{
  "num_attention_heads": 4,
  "num_key_value_heads": 4,
  "positions": "rope",
  "init": "normal",
  "init_std_o": 0.00709,
  "beta1": 0.95,
  "doc_mask": true,
  "max_steps": 8703
}
Each number is 500 + 40 x the weight over the matrix's rms, rounded and kept within 0 to 999. Layers, rows and columns count from 0. Numbers have three digits each.

# layer 6 MLP up, 640x160, rms 0.162, rows 237-294, columns 0-79
487465520493532567457495456467448519500505479530451491506538462475557472495507504500503529472468424531497558480548445479567482523482465515418580521575511439512470501560505434479515490489561500521484437583533471547448524541481482491494458498
550533452534461404462437526438530437455451536546499487585516480505515518487481485486468492546610520511425545473556537489510503584517490458550514479473414427472579479450499539521545488491443508438486524496535509516495384515551580501547495504
509469463443450556502534497546424520519507524522493494484439489391505479482448481481376488532432454507511437409520516405493471561496510502504452454532507526536479489491505483478504535464490497534487552490517486489538518524478462463487491475
510488464510494462458415348501468449478488564485477485491503532531551462519390470529549477484499524416545530524523528491428533517500552503537523568476511410513477470510513506454561454514512516504510474427503530493487511523522461525449594515
533405452500405483466495471399511496557508542478465470478544385577485504507568488534442545439426546483518519404467546572459488518433508500412488537479479569474536488546412465471499537446542418522528474483484566528460509458477521493491581500
451460450521533535504510527430500505478494518474477555550481475504495512474479498447496455490544547511456441499442506557534509476520522515465503488461492530492448408521572490454518506500521519502538522572501575500517459458540459468553457512
582458505526577501505461493516482546502496465511487586544475530519417481547495508561534499535515447533496482494508479588531515475530493466481532567505555403482539472502469448480483477549498502585498535473522497533443502509514471466605416501
521546501482450533535501559433531497458465484449496425457538486442493510434482515499533511505426504499511502488528467476550534495425572465533508543516525482439578536481461516448421462517464505527485499505437481490519446498495428531406535513
512412498527461514497504442541558516492522473427430549497516503501524515486462504532493403546517454501549495416505490557506471498493496535473448498566436529508567551526436490503450537532428514581440472583466555479463566561527422489477451521
479543413508599483517583556519482510585513516509485566477500528437423544476542372460484554485559466506561513542518481540546458417564471510544483487558533476523438461447487486496501483526502552500474463459473489476511531434507527478471491521
506515542544542452532454475423540473517536462456517437476527451588501518476479519518554459487540511447388508467445555586523530480505604479471495417485597454533524491521470474513437454424478501461541482511516447506515557468445509530490509472
523523607550446584534498549577570472573469560495426436466548476532549538435470477597520444492473519636526438439562545458484570462502477443560427530491447461456445456468467498550551398475454516496499445530600452495458510549542547480431486473
530542531435573472493502441479511511495540502565444467499569529511487476551537454536477502542551537489492558539508504480547467533438557468502467534478476492494457571476480479544513420507505458558412464530491470493525487513491495486493522499
470509502515454419469519448417573504408517555488439507473527422515540574462524399448455485511500502456492558412512455531524510453471487436503571455486532473519523563486548540503456481545473488580584502523566488552446517558520535510581539492
426581537524559581506559503456509497476487545515493490522416541547507509515517417520571472553512503584458552458504538499532480558500458527575507512472598432556442498579512559490509554493433507564483580489548522491543483402499379515475497515
404490481488506536460531579503399463530504479533451571431574605462510504468488461501550551463551501609505560541466366581509496517495488572416430504396488517474473512442572490584549447543514531575496568469524527485508546488484489424544593527
513518377504529444485479445505494588444510502509446551426496461426440537520560454401508428515497454481447493488426464455452488544532472493470511500501586562521556500578491488414557418481510432511475504438443497530485488502538499447509408499
479523459464471404452520417557472515551521563503558504485521485512535492540500539508477526527519463515508458498421450507457484466480502500470480539447495419480462544469569485430524463488466471501499468519460517467529492483557451547491489500
518534458448473451535474563566466574480477518572480509491474507514516450496532455405474510490478487515534486548529437563536464509568470517541506509505527451474498505507499426435451534455506530469410463548515503561531547549572540537554572526
470455600506470522495527437533550504490455487551573483584545490526465446436541530553566502518459531480559548460496606536535473493535473518535515453526454508514501582444479474541451556378469439504503515510524432586484434569469475544529482502
562469517548536446435438441459568491536517415489460612584468534483458451528499539550468452445446498514592576473502516487490471443465459515508480513532518666511481486503564516426474478526541465550499506551523489444526437521519488460557526505
498542454554430453441438440545520486484501502497446465467509508478488531450536451528539519501529500539427558527471467475454534498448523517500557563481542555467460582530498436531496505493445516476496499513557477453493593502491515503491462503
497508506493522538548523448561442543471529528486515471523565463455535482501469498465527479489539532517478509488483505531477471553467489553468542411472477475508493468522566515561512532501469503472540524537489512518496511559452580556455519522
439451483534511479536528469530568419483461446494486536587534481578535587503455585490484574521475494511511557516470476559459514544482442461526461550567521462509510504485540462514553490510506443535487448473519575457472512500525542542533496493
505470454478511498505497547581456488471502525517481535472467498481464529490562460529459439521501567467517465502474452500435490527524479513492506482489554537484506441531521481587500508461471496490477531458569452556520479466537494452511534494
480499513523451474531518482430402525525434499460573466507498492486492536464477512548503537462559545501505499494503476499504530518504474485510458479498529508423500542492498516480526568471539473493435409503463435463558466520596470495512502513
539540459487478514461463515477537506560492533517523506515424544458488472481452497459548484497508496570465586585508500487510482617443492386474456437460517450452552544429496559449556547535451549491426492495436579448453511520459408465461479503
430479508501504515521503545507456462512494451470532516522526491629448520473547469488471530547488513528527445468479477561502546529482491516537562477506511462510507544518524477498533423482550473539471506482490461531535483433495474405528589499
518508482521472458567525483519514483455532496506475510499469533501476538548480523475486463506516500497485491495500446507458447494495509477502454526466546528551535544522512550513528549496464443466482451534534434546449520465546570495512491486
432456364529433470457493502466572511540527532508499524502499620497498466483524527468498541529449502556537468505416549510461493446505527538511481468557512487495508539574512518442541519470493523480496496549530504489409467518474548528516503508
494474529563519507528497480492489449443600491498402481476546437508488482505528468563588580542477546534532489549469499464485499554504508440502496602507515482473467433504443545501458490483494444594510477499475466480484558554468551488428476491
518485486486554483470519477415639479527518484509471508520512539493473512562479486556580491474407482469456550465464533510466546479585472462520464445486494524539458486485463480408527474581517475514435497475470535490494497462494430531539506449
482508463531517508480496500576509501471541527542495521628547479480503544553513533469491492532450573480506603575535556492503449524488568529556475509499514459508456425507515457478545471475537406477542543537501507449495450423501494513465544489
510473470472479517556471475509485554518539507484444567601516467528516540540500482473522476510519491418558454470488430540519539564482527580522472487536529548435507514558534519487443481462520528571553525495518482450548510486506563459493506511
527481446507500469531504473534585570524525554558559473494554509525502460524528538494461552467434553462526523535540586474471450482447505494617510483492432480544556501529429552526513422520469528408558486603520455497555477520537591530480478455
539443533433569499563573481513449512583459607449463496492481487556473499533528500431478534530487508575564436485615555458553446509533508522363505462476420489498506440491501522522566543525487496500530588509488462550554527534462554476513596526
559537472450526557483527425518504491549507459475513441489554487480529482555468505462578526475435425476493495519489525561528441498471435436475518512515516462532511502491496512527462500491489504557507438544459506481484417494500464557539506454
541550494526492487471566508501488477489492564525541564477481386475490486534494458512430541612533474483506439445504462571464449491450466478527511580453423508505535478543521486407468449453427459467520456490492413406442426437619486485482542488
465447501466493489502509513492539534506504542529483547479533561537499469529493483566545486452496471558478488498509460486453484504484524481522475434531490461572491542519534508492535507408521543511523545459560536468502455481499552506434537525
476507513479511524527489541459522617501519476513513527523520512505514460459529475508512466549386492481534513530496429500539505503465498502478583493538409485504476482539529512472451558490453475501489521482487596499489501602470541524529506508
465456466479476489493542490542495505462510480605458497472475467579464488483545487492474448550515428464576533546509582529469489539467520545501546491486511518512474531523506534435449493398553470490482450544449477519488493568533560556487427521
441584408488450576516546539454532593537484487481380479502474538565501576518513470488456507474519515449536479491499496463546479471492460562542500505518445501513541505561492494601476472501575472472422487533526431579557488502515453473528477510
503522526489543519511464524472542494545444421434491404494470481535462438485511534544473466497492503582511523457566467486540512543541511543491513467447508502581425490532490485509466458465477498555549524552523552480477501460593562446509488494
376492457505458461472516524504576508574496531486472513456507556509453470469555499432410542366477501471516462462500540497474487481497492488486487443495509492556476537590503488514517504482491546509471537564500427440406486513540567467413455490
431433476542482513559507510461517520514448511593467509472464502519505440438538514468566518516463490510487496454432434479447488486468473611492541513483495509482504542499494509490561548463451484489416565543421558436516534526456471465598470507
566576448505521495487486464513557483551521512545517455524530595442445460509544511498512513481495452513485480507523453512490485542481486477480447496473492525530516500519544527494490582438507473415509442533535527530499586539472486489531525489
466433562520566439540515527586498535627503483422483422454576519535486507541527436464470492436471465549515495557531557555462493524494439499512429466558462457549570447517481458542539543519520517574519452519469567501466527510543550515577475479
509460471506572458483496544496471567519467434461483481561490516514523513506605494535513463551469502504510492531455549530576491515533491603538480496440461502580456455503531490473494498446567484528527490520430521526446544492467488488465472515
469569483587565482473514480584554620456481596570514492521462661511508533504533412478555528427537469470507501544493521516547496526409508468525476547532462506403476421450454514549486434472466517592485520452538481484579530505457561485523631507
453503489514500600528538535483474488471501476472592534513508521432465493516474505540473503562543498540501519513508474496572555500568559478514506503513493493534518560486488512478515453525466476481495419530602457470494544530437493540539518510
442596472508473494499615539495495502508495493542598467470441607471593585508442496504565481596442484549511438545518528568496520506489469557481462520482520490469523460425491478549474483534515486482510545440581519461503520450445561600521452463
537450474498481493490574502519431457487518483453509495590601454471462586500537490526503494553478453477542491516495479621543534516528509493574454490525456509549539522471560547518568519538443472581438506521538554509478515574502527477527397533
452548548499493521507547494448464512494464471512531545483549557483540457503529457515515558519526487561507486478495412566530583555409515505499504463476475526576480497492479571473507497541592539485513498453534484505523461482501486524587491489
467441455525501521525486533530480484464510524511517503525537598552502480489476528516479463513550507545542524520514424418554534524476483503491524573467535460485545446401515420412474452434463469468455439538558544489521412491529495521517531507
547473568497426458548498542487484475543469448490488513424623443465469494566507427516475510480452457535483559477528518494545601436447469484510520470517466468530508522564565508542442505491531434406456545545498530492462480478447542527471459508
565536464479526538482520569525553520473537520521499440497565559534500405523445549476434465470538472457459525449571438436531464467363512519493462481451468339605495470532470488393424471483489386406498494535481467516461590477538486486466526483
572470497556452515495590418465476418536536541555502513526508484497501510552429437509516445473455490484550500440550458522425487520519435499593485451493530478520476491469507464554601502492540509547562490517488510504519502527552518530475513494
484462515416536549539482490557522456543512508541521459466563509470497498439476478495525438498500454553500523433506526514556560531540473494490527482473512487462512559456509500526506523476521525533516471507492534531506467591473501483544477490
# layer 6 MLP down (transposed), 640x160, rms 0.123, rows 237-294, columns 0-79
408530510517451508502498413538534517480463492459505536520530487519483484527535456515517521539472460564515547521405492436507450534473492509568492446506447515516508543480513512556449423514566457505494501512518464518465527489484519539485532466
529533485516427520504512462515456562476535495405486410550512432602514524494485485493496511534580566471413543451489567473448561488428489449470441526560502466441444520412498516412521497539530496504477527550533436449494448516493527458491427522
456511520500494450534520446470542472495455542497528569503559471485473509537541524527449455524546450488485516515492508548461505508510530481502553536501449541493530519508443487506533464426455449504473440488514529482518447510493495617503538533
500506538466470478446497457459522516570476594466459518440513520489498454471465414479538509389550548464498525524464488453535552472502521503385511543405449356519498414508486454490592514489464534510533457510366507551456599527522488501512541514
505506440518410525529457514520477488583428550509471544442549537482494479513477496550491518428428520516471549470484549498479430425477421552409540562447395477463488426564432437498505423484493494473465459400453483488503436477518508523472638546
521515522520503468490517498534473524510518557499522526444501493475505571537553527451502532463506418449475472532560462513492464447506451539489522549514505469529504527510455483540471486523455508544556437513419457447516421474489500473455523482
478501489515509526512489453494513533495551489482513490477488520475563482506537510488494457514510382459454449450585487491500460445569432535495474502477558492495422474474456511530555511487512492429505541507513528525493409531537484496475504551
481439522512505495448501554517450531552491479520524546480466564491502476505559496483478526506527586474477473501489524496476477504518530482502479476549498560534447466501495490485488534456540525469458496476520508516527569478466532473522451457
483452571522533530603530467467537541509545494534480436442581499495561490549465499591553470550509439447538492505547603466478485456474551547410459456515483565488436490496473536430455494412531488383524396536516501492566511537470486436447495553
484516478480439485568464541391512528480549446516450471471546499429536466504440505484460537503568559492511478456570500494560539468537554453497482493545534460529486454476514546568534521516423476448505530460481505532563435497511526512469520577
484516471511537513601440489541532468512501499507439458496566538512534526501575631499489461563473397484494506499477506523489511468486517475558482490456535565524471538465517435547517467477463470396468485412494470434467573514495499578498544459
554601535549478560494497441554532452492443461399526474486552479499515458467474505583567510481480490496520514421516505454501511398500541410478380561446431475467513418534523491539574476502494561440496474484532481494473419517547484503447479428
509505489473531524460520524536486520475499460517513522537457494536521460504523475581501524518474504537544518510495498505512469602434506511528528546512491491496466480477550440509456480499477546465497506518512446521444603519487578508496489461
465514533497476499471490446467526521491488570479465513524408473517495494490503503472465557545476404458478554419568580525453490414555479477491517513528445456514552579457473523443440413560549530520506453548483575518525579591490476479493510438
426477534501590474571520571416515462471515498543373526435509503481549521427524456513552499507522478552535484447582563540530489538472510482490521542461556470577505566530468536528559535497427504565487528500518567497561449419471523477486463508
411477498538452466478613537545467455526433533576450447365504588446567505467467493484549580481519537613480498571488438539453535535573467481456477483435435567487512489430500485576511524497462528497539542417491462499532598459509465448557531553
519496355560478491456580523524441553502548545554553563438512455448434517496499483443570487502434562492538492453481463493512556519492512463453535571538528507567559446531558442407456434531519503500472528441522426545504495496618438602446503479
499496572519552477529489592552448515506473462471540549493500528487501480567479501509460427529530499462507494532556518507465459483425513518488530544528539472517549535473505532462471551537478476460500533494509467514542478537528534394516509548
508502435484505492488523532453468520513502485537464545572485535523446428491573523460508504497515549475478453507472535601462488542560513476475591520516498524476434482457519410459492464507484466523440516524527455497490533345587527571506572575
485534541453466528571513465508526504454421518454566461501520452511516545443468522544508494492529456497562523479495606545512460518441499399528477474472402508379541394485548548525484562498587546471483521509512515471534436541521482556476461508
593481506546528430538498394477551475442528533454488524521518455552538531503499550531467477550498452585508557530472469512483504534484499543565483520514521539495495564478531487509489528564536437461561520511443461463440563502537519453520470418
576508473528507513470488443530528479426535587499538407476497439497509519503462531582513500452538493433455462468545504520541477484448516537519528461441431474495500387478477559427506503539485529514456466493483533491473377477496441472508452496
485472515480493519562492457509470466510571498473464488498528462513467529489489483493520433504517466539508517531474482481475557477456483527510531517496535503434499500498476525517544508484473482479552480525466535507469449527483518586476495570
413471513532462562446475413467505479470513421489495415481551506547506467483472518483416566486514462481566461495489474543499442499460525449494488547616539526494484507537478482597464417540507497471471537497483464508488507529549469501483480448
513500460479488556517567427538483471501545527498477459527505549486491533495510538511517537486482444509445513538515564522579488474481534460489501531488514449472497539462498540487494484548515473461495511521521544485510509532429499520491441446
513525514546497508477542452564515506504495553521492517465459481510484463513487538487557495535474423467516504520476492482486476491467500512489544543529506496634481471529472519470423489550460503529492577525496451509490607473494546538521547523
481511509478477387564386540461533531581483490497493414499498519506560503501564494496525456519485513515431595622512468502554464594538532491510511467492502422468510568514552500541513600498548452493424449461492507437450506482458473472486592562
530505503479496522550503505441555483413523526446505494507485469476559479533421582483501559548499487465513552512503523520502460487465452556537494506441454473515510505453428465460504525531547554520518438517496477467493548535522537520429452461
544487508539488504451509570516511550494472512570496499527468488523484443525531459476515495473500534531486552499475545483447550486481524462501498508493480528554463519521527489469483533471566554462479566498539491541518514479471506474525498438
593505504502529517537508480515490449440488481456481493495535458580519506496445497512531484475522476476512531453571492547470488498474490512494447519508509444479580484448465503463478501570442514566471489400487502452544561468497467447458472474
537490455511510486491427459457498505522465518540517430489517462453481500495482498494498562465494502533514495433530552455513494424429459507475548545450562531551454455493508544532447481490501529464501528425489464511511414513520504531453483544
511534510466475458545523458514540456505508515567535501473529476485461513505501403471489487508445488458453536472485457445492535403567493456528597500480432519571535502493538483424420484520503490463440496548465522423545529474500453507548432452
472504527431466447441504565550506516546531492543488526544523508459542559590532564470503520516537506472487535474604515532469533480516517529529481479493544460518497586475479453515486479492478555505544398486602487477554501502463500553497522558
527467509562484472488570567485548539510455537508495539510502453540529482490523521502472499519612581494587534482471522565501516467480478480567475486507457532470534459518533520545484443474531472440480455516473532471500498494445424489456507568
539524468510513523552487449478555528490516540524531437480539504559499462540567461507520491453451485444483515500515527548460442514473511539547565462467460501467528457493522500593500476515507493443458468611473477577508347472503531565495475453
504550568445443490485453503527443397527439540476476489468477484544544566493436542456512511536508571635483447500533499526541511566489512530488494507592475479499536459533486512516494549534538421574472445497515450486541550500557528421565413455
522515494508448527508525473506452515485539504483528454487522487471584472505474535493492455566472545482459544499556526493542506496521497438538543513504517503464484513493490501523527562527508502534547481545557463531467567596477470532582462319
460478510488557461540474523509538521475529537422473508508508492495551459426515498469383467455461449567518459511543450475504493464550491429509496542519456536521442532496485509495565507486523523444466489462475492463460513538582495484462499477
506501518489528512503553532539460445506506517488525523532465473559499516464538529509465493489547499469460414492545522552537460460554439568477573473451553488477494513483481480513497505573476504473515524513441471541471517540502445465513484412
509523504535485520429544446484447527584503510435575450533462462491500448454521489461503544482475431557521512584567476460491491451581508561562545501441476523555554583497495545503478460506541484494475528502513564606458477511466467546490508576
537458506558493585449512402553469535432451458551476484579406457453537456488514515538533529459447514493543467467542507589467468491419484481542630509524512517545488480452493531479457452568557508500484506526544557501481514523508428482479451575
572542447537515543550583437448516517509506576467418532547553494521460569484534515517516457479497524497478484483444514483457520459525497491473514521546504503516478485517496552498467368526512506459460538493539486537440500459515533558530504512
522509470506444454592510547539503499481534512469486580463492540435522521500568466488481543525545514411591566526473492461460450540551486507564505509478540509476550562506465518563470482539486515554514524536543503502548554460530487461441512496
416454525451427526526523554522487501532503470512488517475589542532487488504478481488451448552488505496492481488412486565447493480495488549478518492487518445539489493457408417528480448515474506594506521515444446487458490519473595483436499434
532502472502519499458447521455462542503514511494506479464527492620529526465434478511600533550595512508464522539500566449491489481550520411474500475519526482503449493458541473535577510529553437508542475470502528491432521444415472463477518558
491521509497489518575520469459487511440539480461524490530530503517512528529495541509475484503478486500539477462503485482536469492469426522503517502507494428489548504513454489523546464502463499471534424490478477475477504519520462516492515548
560493445521513415495497440517496509556461480432507493484514478520521508439480495404530540488479469469626481462509567494543534514431473487609406522497527481458546506514437462435503584580434515500455485434488547448458491575509532498484494484
467510461466496451523475539490549506471557460422493478472468460489434474524600458521512475488558506514476476452574547501476471466518494546478479528489478502485518409512557500495529441526470506478460552514411522511478497507571427513558467409
445497496629505528437489490561540602476480492514442460462498600491503527518484353440595558493534484418470464473509492516476486504483507506520491548511427493373481373423479494527505475491467513524515460440512490430545451507534567512515556494
499528525515500483563529538505483518536468483528521507477473454507462518505528511539462433477546583511463533566432512510535492540472450514492559475625482539435512540513539485531532511483548499532539500521529451512468479487521477513532558555
561456596501558433518547522503479457538430478468469567502509549477553484511477485562470485552480504572576487574457557528473511535504463442562504449531494460443564553430523496429445576507548518543515485457557586520492493411496556560532409456
515462544456427494493521491394461495517533494483463535442492480408481518488499495513587464552561484460501531474542487535474525584495563527475420524423598464498477471482462455504523395482510525453447514506478516473549400428528472486563505564
535446526516461501563513519603563483434517506427491477490492447450532479495540569543486480447499446493562490495494543473543421511531433448513535494533497528436491526477455514499471506503494422507498503570485515519497437454484498430474456531
443506427516438536488491546437444523507534454492519491562513516576475519508509499481472510508570516450489543428533506448592495491496450530498482517426484414508476448461549472482491423569524423474353471497582474487458516477497481460598504556
498556476427384474521476460483487439528585466438564520458525476435444457541530490547445558508455464515503517473477478471526505500512484544491495561513453474498512507518544404444519554545561501591543508562500508470503496529448523560517527471
535411410459564494530523574550573451452554483473468523450553608462481471533539489411497541394500381468447487482512481488485441507429496445489469490477508518516498438495423480435431514520504529502451397482574502540474564450468435551398467482
481475437605552500480487500465497491496484498488484500438490491523520525527507488504489461485462489533532523492477433487517477544524510540488462507519451505473433502518446485499536518554548435476496535544522434445513458503505512561513532456
462475503533508471527490462415482510480548516527516499477509526545494551510532504499434531522452523491466493519416444440486440532449482519486444530478494492456509482501507464525507464445534484495545495476471466469484540490531513484495521527
# layer 6 MLP gate, 640x160, rms 0.156, rows 238-294, columns 0-79
538507495448531571522567443487442538458528647576512523415514497450519530509441484516399531422496548450541606574445471479526458446430517502534542469484479500424546531471417491556604478448428466428508523583466541502590536512477467456486460465
503528479487454469490483458484505456541510479511499468474473583490428550526519530486526527453482550505508530547499453454533431419514501520434436588491544492484518503474603497502486499478465499453480510509511510449531502488527562497486531492
575421468499590545626431504573535436499543505446521548507515475472503527570487525531507481415541471507528510511451482489435467459478536446488465516526476544539508567472496459474498508443508406496562470521463560460521519483537517559502614445
523509530478479492462523512472577486503503480503497480510562457511492541498488525487533479464517512524515472504521502425436550475469539421571425604448462491544522496484528465468491550503547515505504477572464553467470485548474531547567441461
516464430528556532468549449526512533417525437475510534477502444514572446490479485586533481468435503473541549549464507533445498485437527495450461497480498550526478535515493468485544493447590485579554495429516546485534480569493491508526554487
559495468503514538520449535511472472518541481542418514546563490521450492522506532535530453481539486590481532518433469511469508538494556503427515473532438469500527503474499445493464542488522512548464459455519522468450531504481495515513543479
475410473479486506460484534533476484563474490511495555575514518510459508465509420471504486459556438521508489480531487555496442440528434508479449459477500543565510467535540485470516543485495536494498526459503499518485519543466505517521467472
544488483508513524512426468427487486456507518541464488451472556448499517521428423489491386484436500467414553478497426535526437517500466409582499540439526503595518494480463381552497484549491455498578519484552547567515528461526524470465542446
537473578498557529475487450514567504523490541474490470531548519478453529472482444539452482446471547526494407509485509510520430539479553444489488597499589507424540610519566495459541436493551561510519490540522475531435595480529534525524473467
532561478510578562509461489569570562502496496559503485502518532538505495524503506565428509515430489549544507502521504588495432553558486489566475567467504505520512549507465453608518436496469531475560497573451438495493475493495605554540477444
450537527526461557533554440520532541436498491438516534492479476454424555546430476519490524508459515473484533482437465576535475459465534474530518531485506495523455508508490485515545487483474553552462508586507538452532536487529515534508542483
527449522439538544493478520512542500474470494526512506545526455505491507501504449533519478493486521512489519510486526513501492508443543486497522481525480474563516488458579465519508485508531564442557485503545525493506545517528567549475535473
540513543480522459457417454507501529524529560508464578478478549516468521512486497444452522457484494447440542550433567478537484519625530359525488484479540510559503542404512490390504532538519534601513479444519488448598443520451457498498492465
449485534568559474524525480548392574476457466511552480427488514464513571521468558551468455421593469596476535522501456466508512496512571554487499425524457474476484581497448457508510516575532499519544508500430438481521592525525488469462555458
456509491560531468497493455548594400525533544532526448527499538462503516551545522482487445540485579567473489444450501511431464455532502453495521438538492482514513521539488447470541536481441526516543507532508488476521545476493488430522541483
531580502506521420469532501532517472526507492492480522372462518484513535513487471533524461533422453535479559477428536546472478511504450495423450473426498512584439531470494475454542495488523492562533477480479615397542524509488543532530491434
531509535527586500556515564456483531501529486438523490449509482463444474541484513530481463425513499421515518523538470475443489455439504536500552508544501473528512512492518502439532534505499485476485536512528538480509461496464525442525480490
545482532473509491562550543496546521444528514532518572423497482534437519454501464420482454489473481499521514536452490501521509489482512446467506494489467487524507507498442480545470508463540555444566480538553559507534551489502558567433574453
605483477453484517474534528505523480474505573509475542519547502495519478527586498471538504418483526511423464519456442520489451496558487505495501461485602603616467522528474452475476487464529474581570517558517531442472478465459469506503503484
531521479523577458541528419522485577399513558506506490465564628444492545574439530448475488524472566488534500520503493506540527512506542508534515578477512462434541514468511486451541489497467486534459510519469511473517478468457517448503434457
482412590497510535544410548517518527521531508485491452473467540430486553490413537527392452509517519488490392510453524492441461547542479491475535465499497521439555468490477512515549576414479479553474497547526504519494522421453525567526531470
526493487506549529527555551486524464444547498523506541502495517495453487500509462457535488462523478464505485485522494543481485525562489506508444491505431493573508504489529447519505528491512556533534494523493476497529513472466552500513507470
501487468552511584577472497499495515508533483550489474503475472412474510514496520552460529467496548538514552516510496464417478609512543496555429518517459456543582544514475481576499528462487499511446510487498476431497489527440568467490486484
497515451492509438519527473473439516484474518547505499509443543544486505463495461488435502481411500432564522538443586438530500499569466531510520531448539562498497500487439484377471538515488511503467478475487519510530569471393539518448449476
512476515467489522475535541475473509568475515530563579512549518482541478485488449515455529501441487497438508445541539507495501492518481481488511447507502516468503489467482460545533495492587516488553521468536550479452533513461493521511478463
529534546514498456447609511544487540505492564431497507441449388542515547540450506511508427499467532500604528464491491493485506498480526437452464487490468450586471462462451484480597508559531487472515504545475578469568415470505540554538475450
538435473505496546479566506394558492399443531540537476504495472434551459511401509474435544463484505465512512517415517446527519502491487469538528483470489519478568417392494467535467468508483560509447489597543492455498483490579503547465470451
522467495465507482409496526499488518486518499521472512498541495522474501576515500497500441468453487482477516500484527505511507493483552460512543528530512534509440504550472463491526470504584550580564570494486471445514499520509453482512486465
533504476494456523506422495499534556500472552502473460501526521458534497570457519430477523521483511471463486588461513460500515459556484503508568497469498449485473491491477533497577466490588509442606486541535487467578542546553452517476427487
546527517553578519570609530502513446539501524470507502439525498545539524517523522550537429519554520538483522468467491529471474565518532463435506434517449492488546537553461364552515477436498458592506458545447512453473493489509468475505495458
463552477479493438568455448459513418485513470540557500445527518499512535518479430471491538504428521461513508487500446460493515480506517433527594570427452522533518525501526477434444497504499511454440484558531543394536510531514489559472472462
460508466504519446490569454527501487458492523487460606499524447461529473524507448525525434461495491462491462536465552561420391461452525419475442447518505492487500496551577499449500485469500488547509530421427514420552521454542477516439459475
561487457473522511539458437494524515478536510495466505461462556526542503488461540503532453483362502538483509491443493540538497516533542451461479533489452482550452538536439501480513593492452464567411448535497485481494494494499572512418496452
482490533527533505448468463463498487499524496567573538517567537472477557530504470488501429429460466453449489494515482528506446480541530459513540511480518445531586579479583426501574504504487448556549517556479550514498503491485516541503556455
494474475530514487546455463447515483470525488491457518525432501484463485527484485501466531455522501525519418533503572471483495458548559514565588451428528549588507558527469456505459533467422426583464528432579499485438493421519495546538523474
567457472566489505492468493530482504457490530532590495456485505462541507511472528526507498537498511483538488520504500451552520462487541452493530518508520560485515532517496456518470568518499526446505498487468442514495521552504488547565411464
472560398477548448519493476502500502465497551549468452534532555503494526563516494536477453518501539529514529507496498463464474494536505488526493526480505428501503493423463489482448532501480512513476409521583451545475497434536542497532459475
511498420477562509552445523493501500506503453507404532462506524518504469539619510513524541495485429530546534501474543478568473477495498488506489549446544522508466480543508484498527593486511482473507592490435480506516527446495527452547572485
565459550503501516549488513483524507375523463493421497450487473454434541503468588536561421465501524506503577585430468460560499506493514498437501455465484492481462445501496533540453480477490502575534532483512478424534511551474494480517573490
469494514492506501496510551448541490543514542504501534427570484507464539465478480491466496501512457535497481507458502449466495489456503479450421466519552485479498549509504459454499544474496574515558499477470482464586557494502477538510526474
526549504534504501477503469510468419480505517457505446495498573473508536529393554581515446522522478473506511495553489535524507534438508392530454557445505531458534445449455489515463587500470534517551440525487540458497498531497524482506542454
506608420511485398500465437401554481493502509573485472545450540461511530549498509497513505483502548488551491457498514476489471525497483471511498553459521554508526506428459433492485520448483542545493507524535536529430517451532555482459506479
554393543486532515477575541499425441455565494482476505401547535499514511497458492538527483592450500536454477505401524507452399480467544533449490580495584429537488488505475387524508460496497546535579518495481589501487464510522507453449550462
445512511527498542545523484519532514548522496584548451518484494408525403549518508457431429527427545429548541470500476497469533492474527511499557536485473522547524480561454456556450429501477543486595559573530444467549564514599516569463525468
495536471470523511494569546521476515546490511462510510499446485524506502470566525495512513530547485537501519509550490501528503564454504481433436496492443563517519464490544482469497570519497536468475506556501535483485543494436520444498505494
545465552492491494615473451525479499484551559488562500426533542477506564558469510512547473436512531473472533526473475454567474567494553466492462567456601466464542435405510408446431577518500556552483458489550545454482479541541529502504533480
538431479529518472499580445470477472520518540519520552432504504518558487505454543504460469499391500500556483491487423525553543506436533510477485484486523447564522618538474480540500551461566531479483547512497511462611480471470590469480542497
503456497527528457535524487468459456452520572557538513441533529463453464513490503481401494447576481500503503506487494494483508525511487491447454542470543473498465541477531502521490459449455469487505550561542445498547548488547517513476590467
554535501474458446545579491513468556478624453529498541517523484504358475514533527500489495545436449449445577510443523527443490465515482478487501456567508505501505501492521473593501488489550513546450477531486450498404461537531551502580502485
539476496550469468535620460495471514389534516470427601451432493458491486511472444523531510441491530465529563452431440477473491464544534461508473497456498526584598496497499485538460481456446524558478534488560493474525385530537501475484503462
467528524521451449497525496491529475508525527520481452564501470570458506539533490494554483493458488562494500537446483496481502413504480424510497548441541497429579506448540447454471469486466479528533479514438494504479533484602557546447416447
445497440513595524492465536420436517541547515520512569487510470486456571557496458563545542466539460587535462530516472512482504493469528491489464441438441495600543508573619468473558476482509613441531469452510541491561481528470531559472525486
548460516451511535500549501538453531488529550453492488487573515515502523481442546502557424542520510534494496534496466497489519463421483467448434486502459495511573528507501508524514498478477522466578524507495598516538489534547551547431524463
501489493438500505572563517471494508503576568517438436492523533448516493517475545516549463454527482529520579451489487514537496547499534388450489494475512428495542496472542521559556475463469552522426556588428534467581496444521518472463552465
541498503459557451512478492513518491505498484451466449407433516508521578501506489523499529492537491419488456632457541407497480440468450462510480475513517516471503445471490463490539516619509521529504440427493494428508517476491493456403509458
481481486491533465510489486428445445500545481499472486431492527521466554527474533409538452509489434446528488488532481451570520521517556457469500470483448529514558528511493504467518487558473479493546564539512446484545489552448521533529513481
477460511548552495484488544471507521518536498422398498447513478472471505562548473570469549453463476492485420583492505490457477507525513477482489442483448543473543481524551503556580481560579516545491557515465468405577494473527475496484477496